python train.py --num_attention_heads=2 --vocab_size=4551 --hidden_act="relu" --norm="rmsnorm" --norm_place="pre" --positions="rope" --qk_norm=true --parallel_block=false --init_std_down=0.0 --beta1=0.95 --beta2=0.98 --warmup_steps=394 --schedule="wsd" --final_lr_fraction=0.0 --max_seq_len=512
Each number is 128 + 32 x the weight over its row's rms, rounded and kept within 0 to 255. Layers, rows and columns count from 0. The size above them is the row's rms in percent of the matrix's.

# layer 11 MLP up, 128x64, rms 0.132, rows 4-56, columns 0-63
size [ 87  87  83 105  89 111  97 129 105  96 112 100  92 105  87  96 109  97  98 101 110 102  97  92 110  98  87  87  80 120  89  76 113 118 109  86  97 117 117  93 102  87 100 106 101 113 104 100  87  99 105  92 113]
[[134  73 110 119 152 145  97 116 147 110 121 101 130 109 120 161 108 130 140 156 150  29 123 138 139 124 149 130 128 180 171 142 118 145 113  57 184 168 116 122 211  90 125 180 165 120 111 166 103  80 110 104 142 100  85 110  74 162 174 102 152 116 147 111]
 [184 130 151  68 135 102 141 132 106 108 121 145 130 114 105 126 129 174 193 180 129 122  94 152 181  92 155 145 110 161  79 106 169 203 127 174 113 112 156 178  82 124 137 104  88 107 128 154  88 165 105 135  85 168 106 128 101 151 168 130 131  63  87 140]
 [ 72 129 138 131 166 150 185 111  96 135  67 150  98  95 106  82 103 147 129  81 185 113 137 180 157 100 143  91 147 119 115 159 139 158 139 155 180 132 143 157 153 120 118  71 136  54 173 196 116 130 100 165  99 106 118 188 121 151 146 163 104 122 119 153]
 [135 140 151 138 148 169 192 177 103  88 104 101 114 132  94 149 165 128 109  92 144  54 172 109 119  84 161 145 156 111 133 119 137 154 124 138 103 103 183 145 150  68  87 203 120  88 121  88 147 116 150 198 127 142  98 130 118 167 163  75 167 103 145 141]
 [ 76 104  92 124  92 144 189 122 120 122 113 164 190 103 129 159 136  99 123 147 194 105 109 136 154  93 179 110 141 100 106 149 169 122 146 101  86 132 135 118 203 130 112 182 163 105  91  72 192  82 187 146 137 110 123  95 113 160 147 147 140 142 113 169]
 [174 127 148 143 134 144 102  74 193 116  92 100 139 154 142 199  62 130 114 162 136 125 140 139 171 120 181 123 144 163 123 138 116  93 180  95  65 175 145 141 110 120  92 117 123 157 167 122 130 122 155 105 209 137 156 171 165 120 126 111 115 188 126 168]
 [149 144 153 173 149 124 190  94 112 115 148 101  93 170 119 145 110 129 106  77 166 132 139 134 140  78 123  57 154  89  74 120 169 176 178 174 151  87  73 110 170 164  74 107 166 134 117 140 153 116 174 158 119 128 135 176 110 153 126 161 157  80 129 144]
 [128 100 116 136 164 127 110 142 219  89 147 124  92  94 132 129 122 178 159 158 143  66 107 133 184 125 181  95 131 129 146 119 161 100 133 102 110  85 153 181 118 120 114 138 146 154 200 129  95 131 187 144 165 171 122 141 118 115 169  83 121  74  65 132]
 [129  93 134 149 184 113 139  95  93 126  84  93 157 125 112 194 119 127 106 122 159 129  65 182 164 120 144 150 173 144  91 153 148 135 125 125  82 100 167 130 115  93  96 129 100 171 167 144 137 112 128 188 147 110 106 118 104 200  89 116 151  48  86  90]
 [136 138 157  91 149 102 139 168 151 134 113 147 148  73 123 157 110 101  55 128 153 107 207 167 120 107 148  44 130  70 124 141 204 111 119 161 141 115 146 143 118 183 161 141 188 152 107 155 183 148 124 134  99 125 138 122 144 109 154 140 102 139  69 145]
 [202  63 155 125  94 113 134 110 194  66 113 123 107  60  97 139  96 129 133  94 136 159  95 144 110 106 166 161 145 145 165  87 132 133 122  97 147 141 126 102 157 140 144 139 142 109  88 122 131  97 139 119 184 183 121 173 137 132  97 128 127 107  31  89]
 [140 136  97 155 137 121 128 149 105 119  94 118 159 118  72 130  49 145  77 151 100 104 111 123 163  97 148  75 101 149 106 132 170 158 130 110 137 126 186  73  90 133  54 125 143  87 159  53 172 120 148 109 114 145  75 171 140 154 162 118 116 131  99  78]
 [ 83 118 159 135 184  95  98 143 131 128  93 141 187 108  85 126  85 148 143  52 160 172 104 200 124  72 134 144 129 133  90 175 114 156 159  70  96 150 139 139  90 117 107  87 185 142 159  68 150  97 141 135 135 133 137 133 123 108 123 105 100  76 150 107]
 [136 144 156 110 200 160 175 116 134 152  72 139 113 138 114 122 130 113  72 100 229 134 144 148 189  96 139 131 143 137 146 151 100  94 154 116 126 142 141  91 142  90 130 121 125 121 185 118  92 157 136 114 151 156  57 141 115 146 107  82  78  55 114 156]
 [ 90 118  65  66 165 133 187 186  76 101 124 145 103 135 133 124 120 175 118 161 122 104 166 143 101  46 118 122 127 144 128 100 141 131 120 173  87 140 126  86 102  78 145 146 144 116 155  95 152 135 155 186 150 113 117 105 165 142 160 179 121 138  67 176]
 [ 92  90 142 127 108 163 157 118 121 106 148 109 100  52  82 118 141 173  88  83 165  50 130 159 178 120  88 100 163 100 114 133 120 130 104 123 134  70 155  85 147 147 158 131 123 114 153 121 108  56 141  76 151 150 117 161  99 136 131 158  90 172  90  85]
 [130 126 181  95 179 133 112 140 130  88 109 138 183 148 150 127 168 134  78 132 137  90 126 171 111 103 130 117 100 102  94 107 211 131  92 115  98 115 123  97 155  85 101 141 189 118 115 145 129 205 213 135 174 109  91 102  93 130 138 148 171 103 101 119]
 [111 147 137 120 124 143  85 102 187  80 118 131 121 109 129 147 114 241 134 117  81 131 106 136  93  90 185  66 138  77 164 119 103 146 167 117 140 132 109 180 191 145 125 114 104  76 164  91 126 138 143 175 150 120 106 145 166 140 107 121  97  81 127 120]
 [113 126 124 118 109 117 134 106 145  90 114 178 123 113 110 138 100 178 112 136 105  98 138 102 147  64 159  84  88 120 119 189 128 191  98 115 102 137 158 109 153 118 136 130 150  71  55 173  97 197 120 161 106 140  55  75 133 139 140 147 107 173 177 110]
 [114 141 107  87 146 194 121  84 132  84 103 102 178 171 112 218 135 197 115 117 139 118 121 179 144 113 146 106 107 139 127 130 139 138 161 151 106  79 151 129 104 129 162  65 106 104 190 121 112 134  91 149 158 117 118 145 106 166 157  86 176 120  86  79]
 [164  72 142 151 203 126 130 152 142 130 103  71 108  92 146 154 138 127 100 141 141 132 119 166 160 116 122 115 136 112 143 203 119 128 169 135 110 149 202 151 156  40  60 189  78 137 117 126 171 125 103 128 154 114 128 143 123 179 151 118 130 106  87 122]
 [169 150 121 134 155 141 107 135 161 115 137 110  92 114 102 136  84 105 152 167 177 163 132 149 118  70 172 113 143 140 107 177 104 214 199 128  80 124 188 186 179 126 128 141 145 132 135 106 136 115 123 206 126 142 146 155 168 144 155 162 125  78 103 124]
 [ 57 166 137 102 163  83 110  86 163 142  96  94 110 104 142 148 107  99  87 105 145 149 115 152 148  90 113  62 136 136 118  96 139 144 162 178 152 135 151  86 146 121 139  86 123 119 133 146 115 162 146 164 166 114 124 143  58 164 218 126  58 147  99 135]
 [ 95 141 161 167 148 124 112 135 102  98 110  99  59 100 117 141 134  85 143  97  66  92 168 164 151 115 116 104 120 127 109 102 131 158 197  93 167 135 150  78 162 167  42 132 130 101 103 145 157 141 131 179 156  72  79 151 162 109 127 180 117 129 104 124]
 [178  82 190 114 136 159 118 101 118 105  79  90 188  94 128 143 141 122 152 135 139 136  97 142 124 109 112 157 114 128  68 167 141 149 134 130 125 127 218 113 153 159 119 166 165  75 100 122 160  67 191 139 120 152 129 142 182  89 108 138 137 118  66  97]
 [125  50 132  77 144 117  82 121  97 112 137  94 161 102 156 135 106 126  79 120  95  92 125 165 106 109 124  29 164 148 152 150 151 145 204 107 116  96 164 112 130 115 141 117 184 103 131 105 136  76 144 109 172 109 132 128 173 114 159 178 110 179 117 120]
 [141 157 146 130 158 110 152 153 143 144 120 167 168 106  98 135 126  71 136 176 138 147 168 163 172 131 135 132 107 134 185 115 165 142 113 177  71 162 146 117 198 132 136 102 128  52 132 134 161  91 125 141 138 181  76 110  49 131  93 102  91 117  73 129]
 [117 130 116  77 119 142  93 151 176 109 114  89 118  80 190 112  99 146  89 147 139 147 101 177 148  91 175 174 188  84 124 182 105 152 136 108 125 143 173 154  86  86 159  88 151 116 139 163 130 114 129 162  95 141  56  92 156 191 114 118 116 135 105 167]
 [127 144 152 100 118 115 120 103 166  99 172  87 150 140 151 211  98 123 126 184 141 145 111 119  84 110 134 121 106 158 175 146  77 202 139 124 124 151 171 175 139 107  58 117 102 108 164 147 114  96 143 103 168 139  80  87 145 167 120 174 182 138 168 110]
 [181 135 185 133 128 139 114 104 181  82 122  93 119 101 140 133  91 129 116 126  59  70 163 162 166 124 135  45 135 154 126 154 168 140 114 191 146 131 104 136 120  93 144 117 114 142 132 164  73 130 143 128 182 146 102 101 154  67 173 143  77  82 129 121]
 [177 116 151 105 133  85 149 110 126 105 124  77 133 124 132 145 171 168  83 139 114 145 141 162 146 114 135 143  68 168  80 161 114 158 179 104  63 200 113  84 140 101 165 150 168 112 166 136 201 126 111  97 176 134 122  96 105 106 170  97 140 155 177 121]
 [ 78 142 178 103 104 121 170  75 130 115 164 168 102  86  88 105 146 147 118  76 105 136 137 121 139  94 157 126 132  89 102 159 129 120 143 145 125 120 137 220 168 112 137 107  75 125 169 111 110 103 143 101 130 158 148  75  48 173  93 157 189 103 142 127]
 [128 105 151 120 130 139 149 116 141  79 127 108 110 112 167 165 136 111 151 149 127 148  85 162 200 121 208 102  96 102 137 121  94  99 184 164 119 149 160 138 164 175 156 116  49 153 163 119  95 122 145 126 161 182 121 119 133  84  92  93  84 144  65  89]
 [191 103 132 132 140 181 111 117 164 123  91 138  84 137 135 159 116 135 144 145 103 162 156 107 214  64 147  98  99 102  80 135 112 181 169 122  79 101 109  98 106  81  97 160 101 103 192 146 169 122 121 148 104 100 134 166 142 160 115  90  95  76 134 133]
 [ 85  87 145 131 147  81 117  95 146  84 127  81 107 103 176 119  85 173 112 131 172 113  81 138 179  93 155  91 144  83  88 166 148 120 152  90 123  70 146 161 179 117 151 136 170 150  71 175 100 155 156 179 153 144 116 142 144 137 131 137  70 147 121  90]
 [171 124 124  98 111 111 118 146 186  60 187 105  84 101 126  94 123 128 132 117  33  90 138 148 139 111 156  94 163 118  96 138 103 168 106 138  94  68 181 129 164 109 106 107 157  96 133 142 152 118 143 113 145 153 198 154 157 117  93 115  76 139 125  84]
 [130  99 145  43 140 128 201 162 157 100 112 123  97 112  83 136 164 142 162 171 131  66  84 106 152 121 151 118 147 167 193 121  79 137 123 101  77 157 152 105 166 126 121 171 168 116 132 141  83 144 158 142 110 154 138 130 187 147 102  69 132 106 120  97]
 [148 133 180  90 177 201  58 165 115  85  56 118 112 107 151 137 129 120 142 115 140 124  87 198 141 113 142 145 169 103 187 143 123 153 123 174 150 108 134 110 114 115  62 126 111  92 161 141 124  94 132 108 142 131 137 139 147 171  85 183 128  83  96 104]
 [133 124 121 124 163 108 108 114 157 100  82  77  69 121 128 193 131 138 164 125 142 107 148 119 194  85 171 130 145 138 168  81 123 151 122 105 167 127 179 113 143 138 162 172 102 138 142 174  78 102 130 144 115 204  68 165 104 206 143 107 112 128 146 116]
 [128 116 141 130 147  81  68 122 118 105  94 157  92  56  91 150 124  88  84 171 118 167 120 173 175 124 152 136 144 164 138 114 154 106 158 220 153 124 130 161  86 149 143 101 115 115 132 135 121 106 135 138 205 196 168 141  98 124 100 117 102  81 137 153]
 [172 146 152 160 108 116 127 124 183 110  92 127 121 131  91 164  70 188  61 131 142 152  69 160 157 102 143  73 163  91  95  87 129 147 144 121  80 138 143 126 138 162  94  86  99 146  79 141  83 144 119  81 141 171 160 141 137 141 167  52 130 113 124 129]
 [130 170  73 124 160  85 131 122  70 135  84  88  98 145 137 169 163 178 147 142 140  80 132 189 160 105 115  61 116 131 138 162 114  91 153 169  66 142 143  61 147 137 153 118 139  70 139 161  88 167 131  90 149 151 166 128 158 117 164 106  99 115 142 115]
 [148  88 160  96 180 151 170 147 116 108 134 186 139 124 142 148  89  82 131 119 173  73 139 137 203 109 169 133 127  95 129 127 111 185 113  99 126 139 162  53 122  89 148  82 151  83  99 126 123  64 124 133  98 102  88 160 147 183 157 123 112 118  87 128]
 [140 105 129  97 143 163 194  71 140 110 130 140 145  71 120 136  72 128 133 135 116 153 157 134 165 100 141  82  83 125  70 110 134 139 193 125  77 121 166 132 135  62 153 107 133 159 176 130 104  74 126 128 126 152 112 191 184 113 128  64 151  84 133 138]
 [134 142 115 167 137 175 165 101 145  69  65 152 193 106 135 171 147 147 121  94 129 101 126 167 131 112 146 118 143  85 106  79 171 113  95 135 113 129 108  51 170  81 133  66 137 114 124 117  89  94 128 182 119 149 111 166 169 138 166  93 129 135  65 135]
 [104 144 120 145 154 149 160 119 152  68 131 126 157 110  79 162 105 129  95 149 128 143 170 173 117  93 152 126 135 140 121 157 124 117 173 136 140  52  93 158 192 121 147  78 103  79 185 141  84 121 201 145  93  99 126  94 139  99 152 139  95  70  75 109]
 [151 141 108 100 114  69 113 107 111 116 132 123  86 143  88 182  98 133 136 144  83 109 117 195 167 104 158 108 115 149 150 114 210 156 107 127 138 129 145 128 103 116 102 116 149  61 125 140  96 137 132 151  99 149  50  95 133  95 189 131  53  97 119  75]
 [101  83 190 149 137  63 138 141  83  35  97 128 101  54 148 103 138 109  94 133 113 151 128 151 123  93 124 124 113 156 126 113 116 146 186 166 167 110 142 127 178  50 156 124 134 145 141  84 113 176 134 177 102 119  91 141 123 125 136 128 155 150 171 140]
 [124 111 161  67 157 171 163  99 107 124 126  90  87  95 128 133  81 104 105 142  95 114 114 155 102 149 117  84 141  92 131 182 158 135 164 165 129 115 116 137 180 146  79  94 206  77 148 127  61  79 142 149  89 101 123 147 146 155 105  89 116 130 153  63]
 [111 108 130 103 104 144 150 113 132  94  98 101 133 124  81 132 123 204  72 140 143  75 102 108 191 112 170  98  81 148  78 108 106 149 117 101 142 143 165 116 129 156 137 207 112  73 115 118 131 106 151 186 174 164 124  87 168 134 118  87 112 139 113 191]
 [ 96 115 170 138 119 189 162 102 156 133  96 128 109 123 150 160 120 104  81 119 104  51 137 162 220 100 132 108 157  95 130 139 229 150 105  99 159  90 135 119 158 104 166 124 134 133  84  94 150 183 172 169 126 141 115 133 162 113 146 132 127 152 115 120]
 [148 135 129 125 141 118 114 158 171 171 118 107  78 168 121 206 111 106 125 116 171  82 115 156 154  63 113 137 125  90  77  96 153 109 157 173 121 120  97  85 139 181  72 157 135 143 153 140 134  54 142 101 177 122 157  99 146 170 177 123 176 133 129  96]
 [145  94 179 112 161 180 170 144 151  69  69 123  77 125 126 165 133 159 141 145 156  72 102 136 139 110 117 118 115 132  81 154 133 140 101  90 125 175 159  88 147  57  87 157 113 128 174 139 111 177 129 185 137 135  67 142 118 142 163  71 124 167 122 117]]
# layer 11 MLP down (transposed), 128x64, rms 0.122, rows 4-55, columns 0-63
size [ 77  81  78 105  83 114  97 124 105  86 115  93  90 106  94  92 116  96  93 101 108 103  93  93 112  95  74  81  75 120  78  67 118 111 122  79  92 115 135  82  99  88  94  98 103 124 104  94  72 100 120  98]
[[172 126 123 104  97 156 140 157 140  93 186 115 138 112  97 147 177 157 160 163 112 196 157 147 139 170 138 172 136 137 148 136 129 141 185 132 150  60  85 163 159 115 180 151 144 118 108 128 133 164 138 122 163 204 221 156 118 139 157 123 141 106  93 129]
 [113 193 126 164 141 169  92 105 118 169 102 106 158 127 156  71 106 106  83 128 148  98 121  96  74  83 135 136 142 152 125 129  93  97 152 134 143 148 111 167 126 152  58 146 158 169 104 196 173 146 120 161 148 120  83  95 108 155 118 205 101 104 125 177]
 [144 103 153  93 114  97 132 128  65  99 133 143 116 145 108  56 149  93 124 142  81 102 134 127 156 167 146  95 139 103 157 116 113  91  73  97 149 140 100 130  87 172 137  98 114 148 131  97 126 151   1 132 150 100 135 137 101 114  68 167 163 161 155 126]
 [111 112 159 162 123 151 129 110  61 196 107 125 135  75 115 140 130 156  84 166 173 146 137 177 160 164 129 130  90 104 114 183 137 145  59 110 121  52  86 127 159 116 164 135 141  89  82  95 164 171 156 122 102 124 144 137  58 156 121 109 118 105 128 108]
 [ 99  84 106  66  88  99 131 122 155  62 120 112  87  95 100 113  77 159 105 183 161  84 152 104 136  93 154 124 171 164 182 180 106 133 105 159  68 118 105  97 137 112 162 122 158 190  71 156 114 134 129 132 119 153 117 155 134  74 142 160 115 131 130  95]
 [195 121 108 102 126  52 184  56  97 114 119 171 147 126 136  65  63 115 123  97 135 112  96  52 132 112 166 113 140  80 135 113 112 131 141  65 111 134 170 130  73 153  95 115 145 128 112 104 147  99 142  79 120 156 126 127 138 158 150 121  95 150 153 140]
 [146 135  76 194 134 126  99 122 152 140 115 132 151 128 123  78 132 113 125 158 171 143 144  61 122  48 145 156 110 163 109 146  83 121 152 153  73 153 153 148  49 106 133 121  88 108 152 135  93  98 139 131 185 142 165 155 152  75 106  94 181  93  95 138]
 [158  60 112 142 124 134 176 161 137  74 107 191 116 115 113 143 113 173 148 131 143 140 106 132 120  57 147 137 113 166 148 193 179 119 138 124  82 135 201 155 131 163 139 111 102  95  76 141 159 168 180 131 182 113 102 118 141 147 149 133 167  84 157 156]
 [113  94  73 111  63 123  86 114 130 154 123 167 128  57 163  35 125  83 177 116 150  98 146 148  97 137 111 182 136 122 125 148 111 173 194 115 139 198 131 115  97 168 149 143 128 138 173 164 153 155 121 127 117 135 105 115 125 146 128 152  87 167 157 132]
 [172 101 166  86  97  59 150 152 174 124 130 133 161 126 169 156 138  99 124 122 138 112 127  88 153 111 151 103  73  98  80 147 114 166  84 101 146 147 137 147  90 162 239 143 130 156 103 122  60 128 119 117 111 107  71 143 154 123 143 122  82 102 140 109]
 [105 108 143 169 164 185  87 137 109 128  93  89 133  93 152  81 141 117 155 147 137 142 169 165 144 215  73 163 129 119 144 110 175 124 117 159 145 112 129 121 112 114 192 118 143  99  86  67 100  77 153 150 129 194 148 168 194 133 131 131 120 152  99 126]
 [106 115 120  99  85  77 154 109 144 135 122 147 126 118 210 137 100 118 144 218 140 148 135 123 100 114 153 146  67 160 117 127 129 110  51  80 171 165  90  97 101 142 142 137 183 177 184 135 135 156 101 103 127 103 112 132 155 120 150 138 129 125 157  57]
 [172 188 105 154 108 182 125 134  93 128 147 121 190 146 118 132  97 122 162  80  97 152  87  96 163 131  85 111 122 118  93 108 116 167 161 156 175 151 119  89 174 177 105 107 169 133 138 134 104 101 153 135 124 121 112 101  62 178  92 187 134 181  93 172]
 [ 90  89 128 124 153  69 145 127 131 158 131  82 105 159 120  78 203 120 134 110  74  99  87 107 165 212 127 167 118 125  96  70 153 136 166 138 188 134 107 132  95 149 166 102 115 179 126 131 117 165  90 137 106  62 117 144 129 122 117 178 126 121 101 143]
 [170  95 152  99 147 105  75  91 101 101 108 110 119 153 141 105 165 122 161 114 142  97  89 139 175 190 138  95 129 119 118 172 135  77 162 142 121 145 115 105 168 210 141 134 167 166  50  78  99 117  87  97 156 123  84 142  83 125  92 121 172 132 154 108]
 [ 97 145  77 134  69 139 137  95 139  67 106 125 163 123 140 132 114  94  97  98 155 123  56  72 120  71 126  96 112  95  96 109 126 143  84  99 162  96 108 174 133 131 106  90 117 117 165 138 104 154  35 122 157 108 119 144 113  85 153  97  95 180 163 112]
 [143 129 123  97 181 125 122 107 139  74 127 188 106 136 151 111  86 130  82 125 109 159 117 131 137 115  65 105  94 120  99 172 138 123  80 141 163 121 104 179 210  74 123 119 137 132 124 114 109 130 147 101 112  86 196 127 144  69  81 140 158 200 144  94]
 [165 213 113 184  79 103 149 119  81 178  85 110 138 126 120  57 145 124 115 136  94 172 133 129 112 118  96 212  86 119 112 159 135 137 139 134 128  98 116 143 101 123 126 132 104  63 111 133 151  89 177 173 136 171 132 128 114 100 109 131 120  67 170 119]
 [125 137 161 150 133  98  94 111 182 140 168  66 130 114 140 152 103 128  94 110 125 135 121 125 126 102 103 113 159 129 102  81 108  44 167 172 146  92 143 161 117 121  60 116 112 160 215 113 143  89 120 117 147 108 141 150 150 117  70 112 115  79  49 125]
 [134 116 131 169 108  98 173 128 108 146  66 157 155 128  96 169 174  89 119 110 150 172 185 151 125 114 134 107  83  76 153  98 178 211  96 162  97 146 149 141 126 102 126 133 126 147  90 115 185  87 110  98 110  56 135 137 141 148 127 107 140  73  91 103]
 [159 146 116 101 104 176 143 158  70 147  95  70 121  76 130  28 170 153 159  99 114 138 113 150 125 144 143 104 124  64  94 186 137 139 148 128 124  94 135  87 134 160 161 153 166 118 132  87 129  76 112  84 154 154  90 135  80 106 146 170 142 155 134 147]
 [100 175 109 117  96  92 165 116 103 125  52 113 155  95 139  79 143  84 144 142 154  93 179  96 160 101 112 106 114  64  95 127 105 152 102 118 111 148 148 127 139 109 154 153 163 130 140 165 101 146  56  96  75 137  94  87 121 116 154 144 127 100 161 216]
 [160 156 108  98 115 144 128 100 114 108 195  73 116 101 118 148 148  66 146 143 143 102 109 111 203 128 146 139 146 157 156 135 107 210  74 135 111 143 159  80 160 113  85 110 113 130  64 129  83 128 118 130 168 148 156 154 110 117  82 195 139  98 124  84]
 [145  96  86 159 150 117 123  88  93 108 176 190 112  79 103  99 128  76 111 146 120 181 125 179 158 120 128  92  95  65 137 129 115 130 150 142 130 173 121 114 115 111 169 157 140 136  72 109 119 155  92 138  70  77 159 132 188 134 104 164  68 156  83 142]
 [175  73 138 152 110 171 150 130  99  92  94 166  93 132 125 119 123 138 167 127 121  72 133 154 102 192 159 148  93  69 147  81 140 112 131 148  72 128 127 143 100  83 140  80 159 124 159  59 113 126 120 156 161  84  93 131  90 134  82  83 109 111  91 181]
 [140 193 119  72 136 138  85 107  91 102 122 183 110 126 163  81 160 104 111 117 171 186  81  79 188 143 169 117 175 130 136 137 104 137 110 120 110 129  78 149 106  85 105 146 190  91 146 115 154 171 133 154 134  91 103 125 112 139 130 142  91 113 207 124]
 [115  93 114 102  99 131 175 162 126  76 105  87 118 144 135  95 101  86  98 123  97 133 150 158  98 111 209  53 152 109 104  98  53 128 145 157 146 110 138 133 104 134 166 157 126 111  52 132 121 137 227 139 134 142 138 137 117 149 120 139 109 123 179 110]
 [141 177 172 100 141  94  45  95 127 186  90 147  90 124 158  82 153 142 121 183  46 129 156 115 123 132 118 124 107 102 131 193 128 122 160 163 159 163 118 121 133 137 186 147  77 135  88 120 109  80 110  93 154 105 115 113 123 157 143 171 143 117 154 171]
 [147 129 170 129 130 146  57  84 100  53  46 151  75 102 189  69 132 125 157 151 136 150 121 124 114 141  95 104 191 143 139 127 144  97 112 140  98 144 135 142  75 104 128 126 115  74  75 136 139 129 172 125 115 182 146 149 136 141 105 117  77 125 104 162]
 [174 154 198 128  95 130  31 103 112 130 134 119 114 115 121 106 166 101 147 142 141 174 130 144  87 175 119 138 126 146 130 173 130  84 130 168 113 103 140 180  85 141 107 137 184 156 110 153  90 131 152 161  87 139 148 187 189 194 153 107 137 152 110 109]
 [118  80 144 113 116 105 166 108  42 158 105 124 127 119 124 119  45 104  74 101 151 122  84 100 205  88 119  96 100  99 109 115 160 128  45 124 127  91 126 147 110 101 124  94  76  81 160  88 106 163 120 136  86 135 115 135 154 123 130 100 142 153 142 120]
 [140  80 176 104 120 112  98  94 163 134 138  93  98 105 122  65  65 129 132 116 134 131 126 102 153  76  83  91 137 117 119 127 110 190 110 128 126 118 117 145 128  91 136 133  86 118 117 173  66 130 129 148 109 221 178 130 212 121 148 143 122  96  76 121]
 [177 139  87 137 127 151  92 112 124 160 179 107 127 118  92 136 143 131 101 125 172 139 139 151  68 166  57  95 146 102  79 155 100 185  86 141 126 113 129 102 118 112 163 135 203 127 140 100 119 151 171 145 126 112 215 118 135  79  79 111 146 165 129 175]
 [114 164 156 128  84 152 130  95 204 134 131 178 133 129 137 142 106 133 154 195 162 192 126  58 111  99 116 124  73  97 131 142 179  98 123 110  96 158  93 121  90 147 120 115 130 163 164 143 158  89 111 124 120  48 138 146 193  98 151 119 112  99 163 111]
 [170 109 158  90 141 101 109 115 113 118 141 114  74 132 104 130 180 148 123 124  85  91 135 105 118  60 131  89 124 168 189 143 117  53 111 141 127  93 103  76 104 153 172 127 120  89  60 147 112 146 137 130  50 129  73 143 171 109 115 153 139 168 149 100]
 [134 150 153  65 187 161 121 178 102 142 117 128 160 113  79 100  94  81 120 112 134 214 159 121 117 132 148 210 139 146 163 172 115 140  83 133 143 120 121  87  89  81 159  95 108 112 147 168 127 150 183 127 140 109 168 139 135 106 130  89 135 178 158 100]
 [117 141  24 149  93 146  97 164 153 144 149 165 163 102 143 185  78 167 107 213 148 135 158 199 110 116  72 138 108 177 135 120 146 177 136 107 130 100 116 150 136  89 157 126 145  95 105 136 153 136 132 140 110  91 158 120 126 104 127 125 130  90 175 152]
 [136 191 122 133 158 166  99 152 151  93 133 140 150 105  96 153 199 163 159 163 101 113 118 165 102  94 134  55 136  86 181 132 134  73 106 196 141 150 162 125 141 142  92 133  91 127  64  85 123 124 118 136 139  64 139 173 103 112  96  87 109 103 140 132]
 [179 133 113 126 141 164 108 189 158  95 161 100 149  80 104 133 184 120 113 110  88 163 177 154  96 139 104 116 123 119  75 168 139 175 138 138 158 137 101 125 171  58 154 157 170 111 125 173 143 150 210  82 115  87 159  79 129 120 118 114 120 110 127 165]
 [147 178 199 156 119  80 110 105 131 154 122 117 112 135 165  90 156 144 195 115 128  97 142 151 118 139 121 140 191 172 110 103 119  65 126 131 143  96 150 202 143 126 172 106 204  98 119 159  74 139 158 145  83 167 136 124 132 156 127 184 161 111 127 125]
 [127 141  93 151 103  95 131 123  51 137  81 118 125 179  83 169 172 119 143 110 126  82 119 155 149 198 112 119 213 147 180 158  94  99 145 135 124 162 130  83 126 123 201 152 136 149 148  66 155 132 127 141 130 126 107 159 106 164 136  77 129 163 146 144]
 [179  86 170 117 133 113 125 103  20  88 108 143 129 132 124 121 162 108 134 134 162 144 119  79 104 117 116 188  93 159 101 178 174 126 107 111 100 166 134 152 102 146  62 140 131 162 124 100 112 139 151 161 108 103 100 176 110 159  90 149 183 103  97 170]
 [122 126  95 131 153 163  94 105 147 113 109  74 116 136 112 146 139 160 107 174 139 159 167 173 150 166 140 137 151  99 127 152  99  98 174 154 113  80 143 200  94 147  75 139  84 100 187  82 162 121 163 170 181 111 141  89 163  84 100 171 102  94 134  82]
 [154  89 132 150  76  93 161 141 122 136 141 142 120  68 116 119 125  71 166 107 114 203 138  92 143 161 137 160  96 153  99 116 136 182 147 113 172 135 121  63 147  87  73 180  68 133 166 145 151  59 129 159 119 114 165 118 180 133 123 165 130 104 140 133]
 [124 118  46  87 135 152 157 153 125 130 181  90  99 114 139 184 129  95 167 146 132 251 110  89  99 159 143 126 139 127 110 197  95 141  87 177 130 126 147 102 150 153 134 125 145 107 100 200 106 110 126 129 143 149 104 112 164 125 141 147 128 133 102 116]
 [145 156 176 160  55 116 147 123 142 157 133 154 123 109 121  75 157 158  78 145 130 150 191 133 123 171  73  99 126 150 149 102 116 110 127 116  90 141 142 114 116  99 181  73 145 107 209  77 106 175  52 144 151  99 103 136  92 100 155 151 116 136 124 114]
 [112 116 147 172 119 176  89  99 114 124 128  65 183 148 167 124 174 143 124  58 144 151  94 123 112 118 162 126 182 158 147 134 159  65 154 177 130 134 174  75 115 145  81 104 121 125 135 108 130 109  77 136  93 136 151 187 107 194 141 176  91 118 132 138]
 [107 116 109 101 136 103 122 118 183 112 138 105 156 173 146 131 112 136  53  98 150  98 168 114 133 150 117 126 104 145  70  43 128 126  63  67  78 115 141 123 121 115 224 150 145  84 108 119 112 135 167 163 125 122  75 110 124 120 164 117 112 132  84 106]
 [150 208 151 132 103 196  90  86 105  78 113 159 124 142 110  92  88 186 172 127 133 152 122 110 111 138 111 136 134 167  95 113 133 100 116 117 170  92  52 146 105 130  93  67 158 213 110 140 104 125 138 115 109  96 152 115 109 138 113 100 130 152  86  96]
 [110  99 121  85 102 113  82 119  87 126 107 165  82  78 137 132 162 130 126 148  93 118  95 136  79 185 194 159 126 148 158  97 130 122  74  69  62 112 102 137  95 129 155 150 158 120  74 118 127 173 147  99 140 110 200 145 136 115 126  98 102  95 138  69]
 [ 91 148 129  95 146 116 136 162 148 164 146  77 197 126 116  91 142 107 122 140  81  84 146  66 130  81 114  86 140 129 186 139 128 116 151 104 106 122 120 126 122 140  82 100  86 106 122 140  61  98 130  67 169 180 129  99 131  63 141 171 137 110 189  97]
 [155  85 116 172 129 129 164 104  61  99  34 162 159  81  79  60 112 104 125 169 149 132 144 147 125 143 128 106  63 165 107 130 113 142  73 141 126 135 130 158 112 105 152 161  83 108 120 107 126 135  98 119  76 101 105 141 187 116 155 125 135  69 142 120]]